From a checkpoint of a small transformer trained on Wikipedia.
Size: 15 layers, width 128, 4 heads of 32.
Architecture: LayerNorm before each block, learned positions, biases, tied embeddings, capped logits.
Training: a variant of Muon for these matrices, 131M tokens, 4269 steps.
Each number is 500 + 50 x the weight over its row's rms, rounded and kept within 0 to 999. Layers, rows and columns count from 0. Numbers have three digits each. The size before them is the row's rms in percent of the matrix's.

# down: layer 3 MLP down (transposed), 512x128, rms 0.0637, rows 469-511, columns 0-63
# up: layer 3 MLP up, 512x128, rms 0.102, rows 470-511, columns 0-63
down469 086:515501579548509540535430514444514551376474451379516527499574594552506442519477478504434426494427520524505518415463515480486608500500454512474527484455526525496483496392556498558459468431466535
up470 114:460487532610490443562464526487512605462504537581504453601521533467452501426513435435360497461473453495494469496500460452531485489584489491524405448497480471593497515527527401556487466516514562
down470 107:529530495591535512530595509427511515426516493507510492542543519421477474480539449495482538510502462487391503430470516456485570473549510391510428476519459574517592510531608451496475488533524643
up471 108:443542507417552633400515550424473465403490422385526476536511555437475495435505433573565447515511537498468465539510491497538561451545429567431400524514462509551495504492560441544577580442523591
down471 092:544491519500433413512497405458494558450459485310542529473517503487428600513477539449457519446503589508543498415489511472508464515555525553518489488590507553518373541513491470506523516509570458
up472 085:475516503460452554432472511499427486477501554396547474436485529529458548485485541537478516485591615557587469471411508553461471519482485491492424435484516638569401530534499444470552435529490493
down472 124:457493512508435428529494460424499458548506492573538452586490416533474543487433458550571451610453399476586478496562494485516462487490575497484545536463485408429506504464522532545504525492530498
up473 105:552513450440393487548441501501454478464478640502493473412445521459543409518488511554532530547470474515467556449396519554579558486559586503454507504540465510518463484526457590431524477559484514
down473 091:448392510542593537447583556538514429531447427475458476570539448511486611466476542550528565528521468479512460506531560455511411595414488471487466519551574512471562538600491429585482472420521520
up474 085:497474561395494516505460510540475496429481499540464453499506421517562391506608470592444602472574436533503510424537507389459439600490538498549488471482491537431564561470513506504438547543532506
down474 072:511561481511471453513495457516565479389484503585542505429578480415490394522514576529490575482571490542479529576443505512509508480474467496491488458503508575473491558565470491474529432472527503
up475 102:479478546530484485442526451488580496461512446478465500612512461539524443447463591503408525455440444514515452444491509515462535385572545591378449592513491438427465516489585512597516512523567530
down475 088:533546515518512483498465575449514522441462516556443513528520443493576437483479513452499504555502480511530495557503463567513460489473432514563588410476467494412429495504521556528508427436451524
up476 099:470507418509388471518508477469557564568516556459520426579489518521507464530470474541497460463494511483463527459440520497531390536486404536447374518561570519426467478478481453556528562478546548
down476 126:443420463571443520571482420476531469494498535506599520545480478494435505505525561457535359425657514487484554446574534496502425549501489500541541585569607482462519564497411577480542489495575471
up477 098:453484514538585461489583519428463521535434554517460553468497470458523470496479498540407526446482505453464540467471547427556525503471462538507427482507423465439652465431479555510475468515526587
down477 073:455544554605475491454468548461430479516562454517469497584496524478521497445499542520577523477577522551480500538582575532502560497533482465579502483539519467527419529582496420434461515520562428
up478 106:581577484591506505573492633498535507486413499596493527476460513480479493492539574508490544542533426491537557495545437450443470473480541548548559388516522552358506535561437449482464494530464550
down478 094:468454526471423536482448537644490429474428545488471517430432574473542458449470550513536424507398511493442522505574475589492504592568549502532506486524506449584418446433417549529554531519517522
up479 083:534489492594512452513489469535550449544549533439432448515613479565524457525495430528558499481542551518493564551543545455430450525499559458446541496500535521433477552514322571411418402503434450
down479 074:511435488536525450437567486497561502593507475575420461544493557492439542372579471481556473516628464450419564553413569551522475532480492533438453510465518485376532453510515469468479451461459537
up480 098:481478555470422514511486439551491392483492512390460587508561485511521539428509515430516488448462460486537453478414538538552462464531489495490524543489483508537486530392583541521519522520450570
down480 086:558537487559399478491463517624454488555468504556417469579485547460469441461511501555512478539535455440563498439429431540504430443512449471482501443579520480400466564488499555474559573573505475
up481 097:461463472478516513549468536534453386488449503423489510428538406534550482547552453410457557481515493618432501508454514502526630485482533518515559563504443422454481454492519459434531578536503445
down481 087:452566500491413475472605544497485540555573565529416529556437560411521539546550422559492523532468540481485561559512486486518436554507477409501438498482515538505422467480469522604471434471482524
up482 092:547574472506555443403510539521409429501496469540540537398486488484440429473609460532487533486589399502530433477538537590437603571463536483448427441454566519550545588473429496478554522525500458
down482 103:528455549517452463471432572559550512548488505479533477579572497574521558467506535485579531443384559465486441378524538408470504437516470574546532525513421529462493545473536545547535448508496470
up483 093:544498433477420435466486595368489515539561487485574496469581507465480447476511561502442458423531477455472501547538441405492500536409462509629499582466491471445482550488490547521512585452502555
down483 085:498514508543463477518405525525527475472527468510431480542467502546536535517593550466474520584428476547535509557540397456527575514619560542578526435567407413523530451493530537493441515523528452
up484 091:501431558541494569511478531401422492402548545482558614490508479500534485534416543521488517540501468550540489447554440509466493482450451470548537451524548454436546482450486533545496474492531607
down484 079:516619414463485483505423505463522537473497481494485533464462474478380567524520508559479624437423475537424528570413465562566524542594428449428489520503464519484436450566509492529441540493595484
up485 084:501454409510473527425547482449480430539435521467478513470588570383557411529465514470439564558518488610485493502488548507539568482477433479485499518528491497564457468393446449438523465509438542
down485 068:418557466557464508509542505446455423473514392427586463529620498455563434493421497520459468506555464682485553503580542463558594483485495524441489542444528493512550448528477493472526492525424570
up486 095:503554501537528544418454535426486419506522488453548478462584459561494499488544543566422503493530491573471565448521468495523483480403581425468492381492547414492427519550541522407583443503538560
down486 087:505609529440459435529437506494457505425609582495426402501426468528542441499529513569514462536503450599523521521507509472464501526457390494532510507534416530479569458496520512500509502400523480
up487 090:380530551491488449497526483435514483338553340519529496516518472490506593527532490580507511524534542453475513478400456419499526536519428573525489522572493537504501478476601533619554411445528547
down487 109:490467573512451472558546513435597552471586504507404537448505528493461478643445527521489423476513536576492432545486461585544491543532492560535466472510480516474537441503502508549559521538425523
up488 102:449498576518519446492533511536519557524510572472496436470582551402558487516458470444429391503531443570455460482498553477470472590508452407574566467518437558530512483508502590523535428505474498
down488 111:513544522410477502544554544526578472422672538453523517553505464501446601447532527527558481496537556518481367494557417502552542516411447486527545508448543552469446492509427511408536461541530548
up489 104:445500523538507482484510338512423551471538534510497613499498422463386487473392482487498537524561468488611620512584567503481524488545600517508543518487464456475487523513501562452469487491502588
down489 094:529498591463552449484531572434505580454464514448519455501456499536553514514455466481530462490498457478578523600500546381500506442450496531512462437432510472508531427429526469503494462609576521
up490 119:522521476497513544473531454451559449471489481388506433464614474469458503570461460659541494520509470444511417569452495458432444444444560519474554537510487504549453476465502431514477478545491586
down490 098:503495469514540499490538486469528513507540550524504481439489487534408503460352501552469597473509482544433505549572526431499479441448465443479529536488511601527530457510484466552438489578529536
up491 105:450521507477526550498559608470495469455416507564512500532515487415503486497449417489498586542519551523469511406536417405559584479551498548559465513478504368513572487475519564472351475552625622
down491 098:577506477433404530465476490491503490531563534422407521502496604504473494535539442558384477455402400422565569574505439606472509505563587478548462512515562534523495544457513472481454493498534549
up492 100:534537486546479498402539509500485418532571574478467532529527416524497398432403489493494525447546493551592480499494653461462500445386479572496432550510586424510551609427461528479429454425506519
down492 076:539485507510585491523540525505498570416544467513386553463501487531465519482545483564479482565499508477433448482546452464512480513513438526504612528507538457525562382555513478455582496560442489
up493 104:500472538482514458567427517661449478525482446421495500518463495565576615473487417426479509488546398592515474389565497528498500492540569443456500447436563537418545577502540490422512457592480454
down493 111:501500506540523599499464549537466489455481451570434467500587509498445490522525421451453578491535452452423521559511433530451500501559557558520498512523435487525504533496483454562558436418481416
up494 116:463521477471502504453536518443485493515481442455418400590498500411622458504598402550537480486567588560456519510479466502527527477459421413478500510482489514573556475457440485482546591523494525
down494 094:483484524488550495540438564530480500483489512496580529434573613502417586480405596447461439475540508562457462430556504632573500493526459549515386412427550492421507530534438535482435454538441490
up495 105:455595508485470491521485519471496507457546490479560525530482526467521550489520425486503492526490569574504382469460481409490490470529589543527488415404563479445523430582514538449442473531493519
down495 078:484555542557535600450457443486542449560564488499534461508533448525577425378583541507504432382528500516460469400385498539485463599566345511466508525528508533577606494509560408565530510476541508
up496 107:462386520549522602434490502560541431545476460489503566490472427579528614483446534512475526466469604469485463482476391527518513506535421458547462482487494487498524403511577424460509405506505489
down496 080:498509549464498486420500527429481650507470477475496467504518473502453459548442430553452449422503518479480532605432547465481531527328613537415436566564443469466553542511450500421524518499479471
up497 088:435543460521457529556544531414498578505535478374466405497556636491442469506437497549475623521461519502400504478447534443447521496562488514533472466550516506492590494542480429563571636524513439
down497 091:489500476505484520477480489514423486562410578527481510524468542442484428563526456554473450482601559566492468487524549448569477423482493472524472507522467467563393482469472519506454546629494575
up498 097:557566457486550568491483471580505519518474505465471480472425513550584451539466435500420634613557481511485537496573526490581547503500449527474473468469500493404547492625532494465536543532495622
down498 108:487456448381545408535445476433519458485467453518480494574574501490460501568515467497494448549503508509470476496473459545519498474472526546477553444472461408581418486419522491493380554525535446
up499 084:501517494475519572488497487453418428487518466445503462484566521518559383531443565548519507472508536436455598480539507412447538475454485529490460553548454631595573435425458472465505542508554640
down499 048:472632529484479558445434472461492459437487521439471478445631444468434436429509551506495625441588428513510591425502487467451532537460486492497400541510547569501526447471453522490528446479531573
up500 096:467492517476425463492535429358490470530468494525467529526619543485507496554505549484490474539507524513525596484539495476541459481453515508479446397479470516474359488434409452530502460519517526
down500 116:437548463572493412460472479538414601615590467539476487559454432534599442519528442431480555481584564532460556472469354522462467597504444504554453454473480483456491472502543593510457489454505532
up501 093:533453510532492428460585486528563512536557492580478467528470498501463564461512487497406554573440491466493586559601549450508529498524453521475482514471476572429530392471570507555480554450542528
down501 114:531405487504508574492366501387488476548532477459524541479520465521451441431473581494481537423571543478519502462492455448437534508471431473517488523599516479575469561469453549483376493489461427
up502 100:446479475557525518536402441406482480438470554496493504488473517453463406496500422524507544550581522532488527396505528474488453546541585412514556532535455520541433513610489532402446563531412564
down502 085:541446557479601454453565443425518469527517553517493469479533509499516493489573524477465463538558500588440526507495590486520526490480501473503560427521528536388526414584522515474576586432435408
up503 104:468563465479477498501451483522520504494554463489432505584504438477382444536589538532530454449579543539600522484535438547514442514443461563428506435569548576512509503435490512533523499458449571
down503 094:491513548498502440519497546407469489473438505419568442464487596515528554546396480464478483541466478605480417596469555572472541466499524490571510508484414535500523467511558553492511517582462462
up504 097:520471501472469433554508440512577492462509592468518430470583453475560571416466503511556425519461438538527557472469522452529463547578528501531576497576598557511456476452392506596489400569493449
down504 106:521467446496490361472536443464548534505532446589392485448613486548510608446511406463496500517538472500593423537568547500460532583472447551543522421467492466574519544474456396526464439449550447
up505 109:499500525512561560495420494462469530456512407518445465580529539523518551546457474537501593465512508456492455551463513404518523447562557425518420470465480476534555585519405389595424413552443516
down505 087:498361504532470470530470554559468434508491496439546413498468578548456600480497533511512483477461468520511562470488530437579481500542510493478528610542505486530424537448537575548426459512498628
up506 095:415555466435455495520478540520527483493511415505509473516503494504406516378537503432542471577559541511545557596523589453594545485488515518457446567521471544463451495466562558540492582499518603
down506 110:478554456533527540507473500450481491526501497490541480498539481527467605508463496560580452511419615532449495593556468524411486444462361534456511513460558434561496547409557436451573450544469476
up507 102:590505517350492460513483548520536485536469426509478508377495507494557534572498434445442511501549451530535514474521438437506386514495492541400526493418577546497482454494619405440419511551413493
down507 111:492461476460478607498398473601519531428474549511521491512508476553519560497399453551541576523637558563468450503454566546451596605449498498535448430518483439430496479577443582396504462479479481
up508 079:551474439387543497472493592459462506606431489510573545436417405469488556623581522529474533513500497509532333423537513463474493500528496431500584446466440478501529453529565418397498466511554509
down508 065:512589461512464442454515476490543466525523540590434524405485544418427583579519502565427541584543440601498517506552498507458446508498422536542465535544503452472552556522552573484496442429555495
up509 104:614518510521493502429476550633444461480487477493539607589542497501505504345493480446554484534490451454545543482549479487522538543572538553484509499486535526458572480531486537507535405471557627
down509 091:532596516517503483533520471466455399575518552562516428546516587450464490516502515529548582463489435471536484519497456507527582478490515504504577472482588569474411500497438548518484424486445448
up510 101:551489549475517509436571496501474555582498590512562523457434536551487586536471501430480523469446518448475514395506466453558569446442473406430529512541560533443495510477559518451471449537607508
down510 074:606482513598525550567609400531534514402554564474510550472546571526471476436460498422493494508474530414406523437494481442531547331500501492507394488470557529477549536490528446465522478536529524
up511 104:544488487518440498548516481562472529487459489443473450424486595486439541520522439486465541491491445496473536463537451547509473469587495624489405534536426452478586545512445569618427545448465499
down511 108:471455487461516503462457528512511463492453530540494588615540483519545481500529559462522530509427441541586540544467577522452555569427480367458573438427528489513416433507483422477548472448578360